Part of a small language model's weights.
Size: 3 heads of 32, MLP 320 GeGLU, vocabulary 5457, 2.43M parameters.
Architecture: RMSNorm before and after each block, no biases in attention or MLP, tied embeddings.
Training: a variant of Adam for these matrices, 94M tokens, 11423 steps.
Each number is 500 + 40 x the weight over its row's rms, rounded and kept within 0 to 999. Layers, rows and columns count from 0. Numbers have three digits each. The size before them is the row's rms in percent of the matrix's.

# q: layer 4 attention query, 96x128, rms 0.101, rows 0-31, columns 0-127
# k: layer 4 attention key, 96x128, rms 0.0993, rows 0-31, columns 0-127
# v: layer 4 attention value, 96x128, rms 0.111, rows 0-20, columns 0-127
# o: layer 4 attention output (transposed), 96x128, rms 0.108, rows 0-19, columns 0-127
q0 086:485381498476487501454494505451560471471504446484526502502536476522534437558526435547509497454449520525485453490510459568536502458505522532477448557470526507533549387453478491510492457582510545527502535596476531545495466440514551469496511521514529504501422498544512457523454475487473574443462444482548526506563513448478478360469561503479504510514485519528499450465456461451499513531490
k0 088:559497552474489526482502443448560584498490503541576502480459521511513473542463546510454451503566457567554537530393518459515484505523500523462493445432517444510457565510545531477527462444453445482510509493536600500482546541475536510501543455507450511531542522527399478506529495483477512486477515466481584466438476515588454523507495459506510503582489469504487539478528405564468524531483
q1 092:461568447459504467453535487434535521463575490453458548485505519484566536525480478531494477521416516484442531532535502430488543482459439494508539514513508507422453474476555506480559507551510476528512501457489474527454519513486464472496518494519470531505423510512521544396571549471493531517559425559510445461498584465473473515462423608459478513512533440463454463485427512558469543523492
k1 088:480532535520568551510484463477525542454435511500537477463461512469502473478485542520504525473549467543475507530455449517559499453477472525464527460480536461515447535531403501532459429437492573527512532511532546515510533525500562556438513538512475518448481455481418529560453517490533441499475537452477635414451499516574498530543572507471568464494453526559491485497556460462520477510450
q2 084:548502515513474506511562536471459490516466499423459522456460494470486553487491533511549559564540495507495513521445413477509589474533488499455533462434497466481501532500470465476482499407520486464485600440482507479530553550420498510469521476517536531487506523442490586528525490517547414543568551469447429443507511511515549552559459497549544526538504462504514518548568598535544507473461
k2 097:410487547508557514527457524545501481515534515548476478509464457482446461524500505483473591468499438550481449483489515520502491479457513459521494535542556504513492474527384494567498574502503535489562512467467488480482419562498542508482499539460491493493516464424441506533412540533496479470502546538492535458524521407488541487576539433554493553403508520526493491492509594507530416520447
q3 085:557443511520477507580512547527509514514485523461483515488471480478461479441523496439485548486536508499524552513528477446455525488511533550450518483546466417572534478463455467413490539402484478443488547483471487496502522517546505574511453516481494531496569482450564529597487491540549459508531585546476512429446478582477467571592521488535521502524445412513492493544553548478502509488477
k3 084:445510507530541538507447510501489473568535502551484491506545456450484455510522548499542522526549415486459416459481477485460512455484518452481494577529417508513541532535406522495531539490500546543508502510517569535509474494451473477446476567521519447461457523485477524498436552510486461419445544540554519528531499455500538416480551421494440587441512473485497499485556529499495393478454
q4 085:545474515533493485585493470490512521504414541458441506488468491491475478443571559495491500521510502484580509529501507432584523507502521473472496429462442422554569505469473469449513466451474550486467516556449535501485463503557529541495506506505478540459531520463524512572399507545566493518481602488478496411467473575533485519547518502557526495498410442510574524537520514538511528501449
k4 093:459502503537477471488453552521464501542505541534489478507481468485451470499456474468514507506494414505466364480532527531412534435462510501461515604585460545507548455477457522526529537442496541507521525479519484448506453495501434492477462530492550504512486461439483503559471567489450466460461569500546548524517529442485507435511503440538477579434555515491474513469560524490513392515482
q5 082:469658501472456556513510545472464525503479530454477457450583505534499508487406431478440442541505486522477461508520457543463551530484418547521555497554468489481539490487500506444430544444523509459477449499480446570472551513460440466496506481518470512451453436527527586494478483513485463485537508472444453437527492555514471496540486462521506442459475460470459486531498552523472493444523
k5 082:462553486551456484474481503477493503449447489546491486550508484521526503480605459498551459453456512554455547510527473532429506549407492437492439454470526486521552467500510486490437448499511539503510480521448514552456527474528553590574432480467454499575538557541436533537481477488528447534558530415534498502526485483484506466508568562485514527513484465540452503549471526576580494505563
q6 102:531479513500497463537532557489516464483529484467467469498437543488521529470536494551552433429458525449566525544436538538491538487581516531493436424475468505508462561505530540549543465477526437499480518466440476544459484543617546594518501526497519523526432501558500457547531594496583481497473519484484463465510490546481567414486462502475526577512516510485501503534482466532495553435509
k6 093:514580517547483492471442450516473514508514520573434474533538482514456441499473462509490628480459516549410434482512498541581513518425480496590499475512520498502448504536476454492531573506473564478519421544477518503552502515456506521492465448464488515468525534523519485492452482509508420466543459398466487553502474433518437463455497527507508519458498543508537549498504494492530402480558
q7 095:434492414542546491510427558515494512566460516518435490527537416436494498429485506486490578450539507509510532482467458470463612478465507521522512517506494454584551493436400456464477468512496525499502510512510491576568454466527467474512452492531519558453478512443503582522548502528501438507512534487523497453511540496432500542562567517449486504520418519497499540513503543519490543463443
k7 141:458463525509565521517448496544470537561555554493407501531432482508469481534494508505443516493526466538461463513558471518497524447414453510496552541604493497531509509447397494481546590433473579554545477493520524527492463510463489493463525536501538509479480536410485491498470533529450413440463553513533536491516561486484462504540541475537467552470504536469553478492549524499516428492435
q8 110:451470490522480471508481529493535485533435567454401483539455520525522490410525507481542531435448460557511524512489510466522493470501552461502457498512523401515480537492481491540506497448530498475466505558505480652480547455473472559498513421500520510543478498564442512542473547474477453564520530465496468452460504511467527461554477523487594555463525528523564593502466468475545522486452
k8 103:562584494528483422481522538462505458458491510552460476517462531480418555504467479555484513474490496571477538459472479470594484484442462461537560463472533453502486489514460534521573429509439530468515537505440527488529497507448508498491543449472426495467514541516506516491505426502495393496512497505541407484516527445463532514505467443474557526500480551584442508520498421527579444520525
q9 092:480495507496535476509539455553467476594486511479507485493526504484507504535501500481536430552498541461516474578468488495410569487531458517497456417545435557521534481503506547516498576465445434535440486471500496531552416426462508492534517524546519482506421508475514495429499507571489491494464540494482474617489495509504504519459517633479521480495490537428510514547501417537449521454513
k9 114:541534554431478449450586395442522491485501448461529564480499482537525479513540525469544425503534551513505503574434501503500511591458521512508407481541455572564489438545533537455448442496452482500512469547455564459416509438478527489525521477481537460505487542542499495528525489489509486555493476475492447494493509581575554468513523577508486488492523510472481465571468458522494477514491
q10 128:582498489496484499496429574485494403538521517446527491516602455422537509511513544457509471512531479429488484570462418493443541481545522569568485521496501526430530506521581527435458477422464479501489543492503470544461513481504545564517475509510498438512483513569518516475526496567520418560495464472436462537489455466498468437472459485431505503483536526463463514579469480465501494475514
k10 118:539458426512534530500430505477510551502498473468480539550538435532527489529447468521464549469512481449437581468475451512452485454502470539546485460467526439480473532489530452469468515496509497534521581445504495556545525508512567501489504534591454528447376572497491456436524473575524447500580442526467534465559457503508438511478512535494490532479502508464522489569417521495537543459516
q11 095:481503505517514437495489437532460497473512421561505515509487469490473510577500447565485520524540554536529437514501484542504486518521543483509423432458468609529483511533491419525521506515501554542559495514434464507530482448487528467591511526516527521479492492465529495465503508503580575502446540495556499577534514427463493403460518466474514441514524457452501454396494457529461432472539
k11 091:515448528523472465506511501458504474513440517504501568536506576520519506507578488448498419531463577473479430522425437544472471536493534494422409503542437508580455482444508540458552498494441458466477529543477548504434464501479518493533528520515528525512494535494478496519556501518534531569464556415488542468518471503500521488489447518541569573471530521475553511439550496576427566490472
q12 112:455520466472499512452533419520459542553510429536476477513472510576448479545464505505472524509514450523459482449570555510539569447484532561537498459496464509477495473541490532515535496523451587480468451477499512469489488495473472420550602496477439515431497535483537498471502568472476552485531478501457533588525483484548421469525502522554447431545522567550503505584498495424502457551536
k12 119:475434503472581520517523483525521515566541484491499518497505494531500494530474539484547471518499536520559516416490516488454493468587487569473470438560525501439431492473491512530536483533515510480492404512652467478534505555431466444518507488487521433556524535476526508506443511465558529462449540506479568490459525504535498440502497471542474588486559566447486527518545517447468573461464
q13 125:447522465429515451512561549526538479462437437492529540517520505478483564466452578568466488465532583516507487490593489481482480469523573565556447498490502527490418521504433492497469430510522557552479441560513502510504541444414494443514507505426496482488483474505517513532452517440470470503533529552483476509521558507495512510542488504521528487504461491508464601489502594480491591474432
k13 120:513479523527458443603498482521451429508495470522502545501487492424495508543540467515466558488457523497451475442584531523556482413578537574498479499511495568448485504480429432522536528454447555502519511556485469491556527507456490486597488500411486477535463460466543503528562488513437510524466559501454491533562476504462506426492492510526464506454476545554503466511557524572470479453532
q14 119:495489552456514480555621526478558505448431482517509482560467481476515569451421507616503461477483549553513483514521482528497481518506581475471487500463452503512484528529478455525466549512509498514508493588480484491492506489471526444477490470488502555451437433516463516537457582462568463490511520566507550469505561503498565514470526516543527512497456449455521552443529575589476546474437
k14 115:474608624530510474509498493521446420474500504539477524500442531485512591482570454540490566533413523526487472500535519525540495506459543471488479497461476553536471498503448473526544521547495547537480488546443514437495467498488500547553476522378495507493536474444498542525519472444434465553500535432470427534559503486446521489483538505542474538486487515563472482477557457572536477491504
q15 109:521485463471536520522501568484492456470515438482510533522540442447540612485439522523487478472526502501513463507553414552489462581559551523493504578476467519467536482542523434488394493448470526577528490601496402547452568541534526515464468486497498493476463502542518503541511471558544467513495451478494520453540550519495533520465515436495487537516511397450509484503454544537504508483473
k15 112:481517503547501524512413509548446480483543502482462488537504478489581503443534431515432556450446500450445527504551458565513514495513457459522401506405550495506505518515491443538462570511523505585454552430508468502547490528520519580522428554538519482476482537463509470453474486589503520532555477457512507520567435407464474495438555528494504500514502501458502485476487482566485495454527
q16 085:487518507507478506549461486580434450497467440526532436533475490442467531503539486477491547443500561487533436487476528522478477484534535497536459484510475509511504514524429421499473514583549487510543468487457439471521431494481506510461432533495550419519548421457541477544522515481500487478451567546546390507511469476450534462540555435439493434422498592489508485479544481493466477525567
k16 093:527443502526474497499579511460563494512519560498540518404509558518505453526506512509524428469511487498556526538509517487460499530541457481471450586507549546516495505467532565516500481443466432471485491561541511448432555507545470418552527361473525505532483552534524482504497504515557491493494459442458518524424494569483433564495402517548502513562535487532486506474459540545495542491493
q17 078:506496444487524468545511472508519502450465465519532479530543499522521481454516453523492501428420547425482419535574518580467503491530502474545452499451458483467514470485512487544551484532496494552461489568502533525530475446538503437617587504472498510506465486557557420458441476503501589460428499551547546555537521470513509441486518514427493458521505546527490515456450471453445513503566
k17 080:527467519464499568457556407419530472481504464520579578403495594481522463562525503535508521551483509479481490512450524480563501496495494536533449487456520511470434514511565549480457381504464454490485503588600500452511515548565500504476500453530472476509498513548510463468507505468487505507492432430509529496474519523507476543462506535520552552487527477530528519451482431485462552574484
q18 087:491507470489548540409522523548498536482545441484486461487536499493556561507536467521497416548480529503521525496518487473488488547550459458492513466462512470401462513517582511522470541566600470479488430463515431507466475486524441510438499515525445529506391500497522496437539541503443528516610438414472477500515540493530496514460490562485491525459547483481467420518437464493517546527513
k18 082:539407543534522500543488455447514512420522541521511555500448449473455509501435550547522494516516505469544468530466461439530500532398493520465477513502490532552485482482470479501484430424433558555513468547529587524491550493458560520546561457529502547516493480552478499561504440573535467537513500538564582455517519536511537517499493489582539484550476493507510572539555430495512521483451
q19 083:503579464520479484469508558488536529480502486440532502498523524482478556470495474453489513557511496534416564483579461522472529536548494471509486480486551510468497509443487489455441507560549521503462488484540448465529512550512467515448464471511423559501520497417468572497556462461483455514646500464516443487467479597481484567575444487442494545476501431513525445454506543528537547460501
k19 075:478515521509477495616526582480490546426538575493416492548477455504424478432439491499484506448494545517542443530563450513477498535477570514523459587534501529519459463473472495499497546509499543560521438455391494480460469452480510534490486528455508512485588445532530524547450508577501461522497548524492522438509528492475513451507526492576497479548447513542497537528518503566502472449513
q20 082:472590544520535555484530501513492534505497502454483449469519436458499531491525500504507476571497481587426535528517482482458536542528491548541493457525492485495544445459497493484530542493596493530448520478536472599546521517477446487450442524533509605478512503465501577500510457531463428524592515407488466429484533523492484499519483455421513540444482434533476518462538550513532473454433
k20 083:479548555542447449524495569504486529422493539488436560554440508519478514458529487508504470431526493519549420547531469500464537481467540464488447493570571499547486495444461494491490518449459522529624441483409555531440491471508501564553471456439443531469497499475514505528464492526530417538538521490553458470503495495470510501579543507536484521464482461499482462526501509602521451480468
q21 091:517529462440468478489474583515461462563522469524558500523540476489490507543532426471523436464520499452473479533458521541441486515494483590569502545555548554465455523456556519495535494556557457448470484448502483488493495469458489477529537519508516482520434495520486478493613531508458566493551438588495417583560513441453456476423441504490509485503544528458495498473455503478438490466537
k21 095:512532478461523494457531429477490494471517422496477480458541504553539555475533472469506537493515591524487587471508447555484470530517522472552472459416512474456458493531556479545415486599549491477529487473543483527559545434482493504535487508510472447530512556581471515472476465468475483540503442446497463512533443538518515488403495546455520500597487525455514486494421487475507554467590
q22 090:455517426483488456463489484529515559548469442486544566509505409533485496530531463522553512548518494506482462552512513487479510548517524568486417431492440550529606466425435516544529413512472560489508470496501455536530471458504476440554493494531538561562478548496519484517555448477519555489550557475566485481477492485470470496518484481493505467445447454484493547390515477459421483471500
k22 108:537506530554513445529577599513499444500518518531514478466462571509418524492463474554424400440494505509512500475548446495448472484485502449450503554506477508559448519524509510484492524481479469482443521530430599493429462486536517547507571430475519531485467488413457471553474506529479429514427530455461463515481482572475519527536476498526532470464455528533502481540535504575539534524463
q23 118:514494482526530547535451519502537512529465567499418538516479470501463483519549527514479563513544457514450561488476442428479561490441487460496548496488459469558540500475418442448445491456507566487525582469514462533541494498519530516443478533533538532434569517433492555514476452571548423480489555470530533407497489542480472528553544487506540479462465412506518565468552546495505492484441
k23 090:440484512561464461556456496513488452465476500542531478490506527405446478522525485495488496503536434526536384521477527537514550466462495484389574582536451547585550457500405514521457486459436469530478506542410446489460492514511468493571492531484516515502482535439493491550518551522472506460457596536494518501506525487472508476533568477521488454480491493488505475493548531501467466529417
q24 107:541531474575462535447470510526458443511538478504553508484569461428493505483545524441540517460602499465515532463486407532484514534461502530493550518594486506537435505491523470401493522549520490538478474472522442511504509482507474527462437512497544426540560536442529508557585483518486463502525487398500467500544553505506488564512542534458519511575507468487517421537463488489500522414488
k24 117:420516431535476522524493516499489492491550496558514427514554432429522489495469453451514497454507452483471515519448494515463572460482494490497496554474481457515517469512549465505432544436442465448494525521419462512515579476478505465534506481555552479532419521537490522519504586510515493496468482593483516549492471491485456485460542571516504406521413506439522499538430556516440442560544
q25 116:490501447466491447507499534509577450514463516516492430504519522436480490432523523458567556432489572478474549465489506474450551426473513536558428514524462529459467554504537481484579442539477528494455483491519527520610502444447454459452512422469435489535533479510482559506457517440470505540529501505474467527519527460504460573534547491445507486558429581484466555509488485525499568477524
k25 112:474396477556426494562457438506498454492454494495491498455554440454512460550499485472503571530527471511509569484495515476436511426578558598542552513565512483478503481451505504500539439518512549478545510485533502525566539498485523443560486511493497541499450502510533553525535475473415474513475478584447509491497471530483422525488445462527422552501447546524464517523531559445549493527471
q26 107:507550467520504462502495500509472472470496485477544518556482499522506544532587538524480460474553540489521546538534484522500434515517490497527448450459561506524494511436456466371396480423510533584559473561462490525509530450553513500506517510505548511522492531460537462500422475557518518467475517455537550539510529474509544463598493507483576483488507391439535513446462555526511504426477
k26 108:569536468569467460537484541465445472498533567500469547556520469444483484512532485494466483455477483428516459513466457559518535519518507502471450521498502550551485431526450487452422514396450475528442523505427442513474497494533532483593500448515548459517500525491536430572520529658533471511481521445466493519544438504531530476526520525509489479514529495482540483501489532584470489460523
q27 124:455545516459541455534548477530505542483459460522504535559464521490491529478509508634495489470497549533489489493522521528527452505511549467514445445418491500559501546511418450565507497515489543580481444590481494492547466495478540456508452507461484531503499441487460501528427530444514482456492595494546521510491528556483558522505528501550550478510451497460529545440488522605448557454430
k27 123:522570571527437453517522493489485426504446499512507549533458550512483515464588485505504468492466523544499434534510530521525499500492543499483473504508492576583521482504457492489548471485454524515504518578419546409503476481447520500615478476387501467511582448510488484575491465415492510556457580469478458546502468527457523479513499494530492499515465527568466479493587466548498479490500
q28 101:461435505487499505537509502549481497557475471522444484518482512524545513473527465543447539507423578500566479448502470433556446509496537488425529493470472458465480527530467436619520517500519557475510502549519546584492577463469459515478574567451516532445455530509447501517489485454465525520546511577467475536554467547525501470500483440499480539506462567519431529515542557450446505565465
k28 105:503447473492506449524479433502509443504481492495484465446525526539502476561498471520480471516508485505478503451531469425574511537436462460476545421470466474476498550473476506603589569580538513427522494499534534552515514472452501501509534542459441483514536526443514528502525423468516513499454517542538486530520462503454506402506396445501518616437498513502484533511565526476512478469568
q29 109:487525495443542496452543450468560567411493411508586567454537487461482473528484488531510558508469550523489463522498535500513480528481483548512455486504537552535485439521481480585541465582516540590518464509493492450550494454415520459507488556452502482546511464475483496523521472436452544489451563551479501488493523506515505507460525481570494438491466556497452425424489507511479585565467
k29 117:492495550455448449506573428515550461514437410461552554515464547476536474457537520489486446534451531471473394575619511478543484440538549513513538527491438569512565539474501489492554531412453511534495523552527551481523495496501487477496475556453436517460558458527493531483525494412465535523469558529497534549466493560525503490529493513518480471507468486553489485455537482541496500509461
q30 099:448549576484515490530515498456511475483506516443498528540512571479538502443496446569516469511482538455423466518475554491435447513515478441524503496424485500486553565516471473523554575552475464500463476584545553511552475588490509494490416510483486506490536434505467584476468502486495502469476567494524511458435493560446539508467482539529543513492463507532529474396514519602475503460431
k30 108:548592554529460524496479474483507505453427500522531571503425534516496485484523485526497472474475495576528490533491543478515527559480511456540552519512509536562551520470476487479518501520482505525586578534462506413474467459484525540534407451394484531505528465529506527540507436415511535543513526458527381476527497534438531532512501519540462477499497471580460436465530476563554489476496
q31 097:462514522460520484496599447485528586423494463465553532500461445479507549493438505522483557514458503559566478520518530445568438515526580493559508541515526489501535448530488450573447557509525545570485455524542445520433577445471498512497511501498470519508446490488471484484512472445499505541480504587460494454500561472538562534529496497507497510471569553470480457476410528485541527551436
k31 105:523581590453466444507552461525471474458557503463471511569497494452564561438495449551428467562471453518426460506592466536544518495542497485555483513476492505491549545520490430519538555459478483519472502546596500512526541525426479546447467526519470482481565502527499566465472445475471458495475540512533479531491537440509589482504527515480507529506506532518526514437511411556535497492466
v0 121:578539563505510599494524495496466495490524463496481482496529496440596482539463455526499439592447551531505502477478444503539547535471509485484529432535484521505552554492523451467505567539479419502463487509510527536503431567463497579471492498517452522450515527532536544462559582480530493491538500500472474532504450482453452444450508614446454524475516422460476445510518513516443545507523
o0 112:573564532515492567503513531508491502509486462513520536509558489466540452614472440515525452569455512520494540535491441530478569534454531516493519446516477520506563600539527450443538537548540419449514526468525501509465446488440447535471520481526483510492538500514513496488543562462539533416567454491440448528499444524481446478469554579469469518497512426457499449489533496515466534484573
v1 115:531554515575440519523479502462532510481453470529534539470486528494511482543509506433528472548516570500535413516528515487548486512464483455447502513505531482495551542564514487501532511463407432488522426637476521480491430541546475582499507515501413547558546509501564519501496566514535536425503504515518515530456431506489435495495546504541481564476430442557458489476509531492453499549476
o1 114:512521502525463529530391516444504456458533452487560558524524524484477468502483445485472546513490491470502418554552468508520510547430499451400528496430474481461562467475484461537471514523506416502552493566486503490452512536496494548372478471565496547509551525464507477448481497533538503432540397505514530513527494482482453492517519529528530531477437387495464460491479457506463493468466
v2 114:400453429499450453529440479437523510469483526454500485541504566532480477438559568458465528464486522500486484541548462489563459567481473518520456485444456451468482471485503455484482522450508622507480497517499447526508557424544460513487503510480553519523532484452481454513455466523469499497532502478530569485496503470532488468513541469531645491448446558490490553459504510459545424469477
o2 109:451456437557476441548454459426574577442467508461541504531474493497498463386550527497493566484498520465433478531518464472523458530494487503549446472487462491452450470456523452482513485494427595500483501523489507499516559436636484498527494506487483471509526493440502473538472513539501509494433535494558571525479524459532473467509497511571569475546476574491532529489502548491539466491451
v3 112:494460538469460504456555505547465527526514468474467500481548557484521469474478477507450444563421536506509541497470403496461517463516470474491451484512514541503511544470509524499620585527577463504402465442525465522478510569464522560505489501514537489486513560468497473512495477515491500544530500525453493465419500467545525527444501561515608504381543583511527472488510451531496540522547
o3 115:580470527470492568581590536524465578544481535552488499468452496428585506504524446476487458570492496476465560538505473497423488444570414499518509468544463498516442530479474534443559553501490439489481522472443480487435552545516468522578505501527459484465492523496505486534571581521525561525466495518461479541452533507476535496481531511440550527489533500496531516511549576516508496537560
v4 118:554524583545507557517513570519507479534564464528464478500502508467506476504469421545510523506471479526566541465459538498470553443481532455472512548525569533522445514507468474426502545587556457450456468420474495503467395613550510537501464450478504543458455530500468524516513551510485517491525511485490473448455554568483517498519499467508472588479556462582528451499488526548509560514511
o4 110:521454578485460613552526522538487489576464500567442458451504510479525484510499458514551484503467502507571547501460522557456519434561516505466540540543487463556460486512454499464478548535581428452549446454419544509485448545511489527489449485449511558443489478533471508480498550432470539467520550478438463490499515530439506502516549473419484549527474448531483470504543559549464491527542
v5 097:452425436501474415529490451448516486491503508433478456515496513477500432460533540496496533418502500431486528530543532485599467527483450443521448436412509485459494513541489457532486567502498541471467483544489441562515545445526482495489489526464538497504503530456527467485458484535492496486533514520539516482492495450499489445561542487466681509465471536452482565486495502528546440453500
o5 094:436483474551498453550511487440540575484471484465545537532479514447507443434582500551572536524519529462440534544535527487515486486500512489553436396482502502503478507455470461477528494470452540516479489532493519502531559439577503499555498514486515474488520493427519454533449572544509543481434579508571532516469539458484468447525516513508586470565481553490492581490562552544565492475468
v6 099:428496566469468534483538497531519545522529491497537491449517517489447450467475512534565485553514457527536475498426547471497467450541549481524488537539549516476527515453530564445572542516534440511506436448514563418456446546509518529504471414451514481509599469505491597523488557461474529499471488461469422493412506505551512504545433463535446545463466504578515538513510518518533488554514
o6 088:538479512493476481496463481522472411516558509522480481465528472505471496473459471504477537462536476495512454472489486539457520524534507472466542521474511534380455469525439497564537548517564430472524520456472474497457430534519525490381445480492548503534518485485508539480487497569525486496498278493464453493593492513523499515547432459521505517491501457477514491517482488484486497479496
v7 101:454509494515481456519490509478608549457529504491542514481468551498487524481545535528514555475558469507534473496574506480534452462528490500525506488426596434450538527525513482487435471450444548541520497563527535491477479561543476526466575476477464553543542514497450480460518510486506472459567526518534531402428507522579465542590526463538544494539487494547524596524499534462528517569450
o7 105:477457444521457468527430469526530458487547521480613528458503516554452482412498498476498593438542517446519414526513465528503488527541561480481510475443481520477456446448502478588469499493491502512518497492518496517498460495550527473434443492517552504540559507443472510487503482538554447498498445542530522509615548463530488539576486505527560458558479491454497494526481447479406498431504
v8 129:398594539572549504523426501501427446532473529503462509553514462481508498474476463509478514471537384539436540451516488546506448451545536538533506515565524472507467472518514474474455491476500538453502494498540492498504516529471523493511504493540470440428455416519446603540435538475481453473457489397489545531521496514447513508479535447501421533489491492431500457525487526512517432523519
o8 121:438560525556494522412463503535477471548469520485410466536544470523484480526519480504507478428507441545500556421502505551540511481505513531534475539526574437524536518510537528439487499485460530432510461495535547501498486508454523505493501502519503410525427411552472540529418510419422457460458535410443524537468474535469493455500552484460462506570543525467522439526469501477533461529487
v9 097:553523471497551527520481520472497485500501492465495525519475457513566530568526482510425521498512538457462517482555486531555525597443480515494484436462465527491492482519490409572481533502460523513466570545457425539529561503509483446534533605499456549455440528478539450463548480564555479514546498529551550503610493504413471488473505518416534457494511485463490518473500544485459449424493
o9 090:454520506492518552506569533460534597499435481455564524525468503507529501540530521508513467528457518490482510548527490473522491482438484535536448473513476498595555542501556480464486469510433547540476493539513533509550565502481497511626531537481493519494530469511500440535505527441491515503504693502530512514375495482457491470455561526500488473500492522540514534457546545522495500487493
v10 118:578519528456555529460574512538534511492481467478498537421509494545489510541442495523429502547579515533475507497542454452464509437541446549534526448515489562488463487525476510513503512468534482549465534503557481520474481585433554517529540500517475470457462541480484399480527480482524461530524509536475483465484558513570528619496505504432461435448595529476558438518491443511501555469500
o10 110:546463475439537590535643514581493555534490546510500525431481454527551547505479509458386463557541513473514474552502468459479467462570489542516532489492478503566479497490496527543487506462462482553462461496549526521497482510422577530546509516531517476451510513525505500485594490439511453543472573542463475491506521522530525586515523451430500442472538528467492477523533497514490541519513
v11 155:526454454596425490514427508389508500459476526490491496522501561485473473483506534440497484497508537454548474531549460524556479577460500485434495523450423475510547458485504461460475529484481555468495514551437495517507498441612461568494478505524523580554506537485517475491500519549481569475487503504541555483529486502479419444477542452517609550470468470544467511444534536490486448499495
o11 141:473456488533447474541428522423543538428466461485525490528481555496497437465493493475515523506467522479509495548524473493543461567435503494475486501449442467513533469431550424467474508536496574493492477513432535493514566468604443579512502503522498579493529531447491455499480534510493549466513544496590583469448534473494418483495547500581526542513452464524488466455493549523558440484474
v12 110:615458481611466538526451520412496466490480523508465538545484548485475466524493471460464488536521497470516479499565413502540520543489492538451511470541436503536445455510474422421466531478447573482470530534441460570502487509535491546504531536545491526509423591474508477526531527568493517484469502546511521458551533563486410460448584499519492538459517492523478466486520540471493498511486
o12 095:478429522508466552539484519472527561506452477480450504540440530502522435513471491459490482503458522487520514550505445479535465499466452532512499494527445457621562515462542444434447526505463576498473448534437553502517540488510480574565514526502491504477465520484507497513504525414455501474520643524499554496412531506502429500477602499534475549484493520530476440503530571530529477528493
v13 083:510492499413466477491547535530563557459544430506543479450522519499426527493508568560532504504466525509538471520458543487428501518502510496517529550444504491490569512524536585549478453487523465536542515448518585416492463485549501489475469430490543550564605485543463478535510457442499529487455507506478470503426478542588521501521462510555521442576464489594497525502508497481513562504487
o13 087:538498472469486442491490476522507415450537490544538478455515522528487538491491536515487549512515491506518472496479495521464488510525524482476557510474511531406442436504475491585521498506543490520522558437505427515499447481546495461392474460507504553486541533476502514439523431562560493511507345524511482484625495473549528548532422502530522485485480455506499496499452406455453506453489
v14 103:596540556548467523480494551540436524501500497581470477513535488465530502520459465480543426567405507580501509481434473521416544501541518491416588589542469480545555522474528561465509475536526462477503488405482553492487453534462502532482468436550494492526490531536484540513542505484504550487441483478490514517497485521472487503405491525509437547513531453567522442494508464494485525548519
o14 099:579572581531496490491459531555429460500512491554413441489533517469504511565460464459509460526455495535534547453458505544478516529536470476432586578527482475515532547497555542456496523538586471440493522445448489485464464525479461536477482486537462543509497544527502532468543445492514529498539427465476494476516466554500505530440504490469450544473540412548497419503443453498472488536568
v15 117:389516487485512564526479466518523533499536513454537539579516497489550470473525491500440494483493491446502434482546442502610478522453495494537402395541535454476500499485525438486525555479442541498491501603506474489518523550467466477493562550494506514520510472473512493487504555513499436529566499495486482430496442495513392466512548554545528518458449549435521549477504546448451491505486
o15 115:477508492477504575502487494447569581529485539435622554554476443492490457466508513497524526465503471493453439497533431485507493519443484505529455432506493473516485506500495433479476505481417519503505525563489458491475523533496445428572526517488489448572509461508458481583500587510522467482521558533469502536427511499483441462494572600526508535520482527459518562492524591481465472453480
v16 103:508519475525500512482513428495490490496471509465525553506461467555499515558515463474504513504608483555474406475550569515537532496473472568545500444504525519485489524509473475519473444488448547552638423562546515501521460487431497464513544510521443521502471495512563510478499486458518449470541497515572523535580537498501454526504542553475377479566447492423476511510532505488475490448452
o16 100:469494458459559485464450462464506514547555519459512592535549396551426493521461485502458488489529482510432420490495500455461549549426535514534433487478519507522550486544551468566473446492490520535531492553549519474526469493418538496460557451519523486570523508501534510497485422463486425517476563507498473509473487509528432517454465509484426451486436539459410510509497426487477541498475
v17 114:484539538515538546450465513566423515519515514581493507540526431535545594549488430483511482546483477525478507471466468576476550539497501537474539542579489467523548527474514540510545459566497542473558489388472515453514502495470470432493481523571481529483458469530492593486504512495461503494490475479556518461576496544430502504395520564548403532528501489486521494473524489474451474517509
o17 112:502556552480566520432464541510454539575509499559470462536506437501481559583438488479536449468464481535494510434461513533486535512449445487468505603566500452575549540531579545473487477552532500462497554455463480496510499540465437465574513533505480553545488484568468538543522452477461494501510565467510484510418479538461482498420537497508420522488546489519521472455450491462483493529522
v18 115:486554538589479468540448533475445485495504551561426468550493537483465510467529467447564536444463413539460592469484514496453482463584551460440539556530525452515474514516463477450450492494495548445513481461500473539463495552487505501503488447524526452474435521506428546501460473513456479468478507425500550497475535546484534550497501412523505566461568495535538462537473452507561475515560
o18 108:457506557574475512517479540522461527494494518518375439501527540503486486461513481446531475447475507519522632445490543560520448468567507469449530567582495435563471513434472573438450494479498533419504429480448566495489502504528497532514461490503512453499477484496454525506467506450442501497476588426482517518498521527476526502504538461440491514523541505509508468562500533530518478565550
v19 111:438484433495504430523466467451533500496486544471507508506461497563412507463554557488522584400570430491466498501544581504535439506530512551534466499453483483462477487483477485511477478483484593502598461498519476486512550417543476450491498475459543450501504448487527515507440462501443507448517501464567535497543556476518530492546488426540521477521459536468482565505513497500577417470476
o19 107:411452447502510394484433443467533506493507537465462500514499468540439475420511536498477556418548495493467470456499544478499498513479544491519427515484536515456450449507456490565507467486482580496504492506527500490553530466575560482453472488471566469531520476449518522502433451538443456527433534467570519502519519470543481469537408442538537455511464579472501549494500481491556499494419
v20 100:476504562474505536479515520562415480547513510537509514497539442514484527523459480495506431539454496504499527511405502527427526556507561495483497582561441532549536469453507572507583493554556475469489509405463524409488498486513521435532432492515540518504508444513471563547496474499491560542397468473463480557524501505459562469429468492509469538541511510585510471454518520541481469517527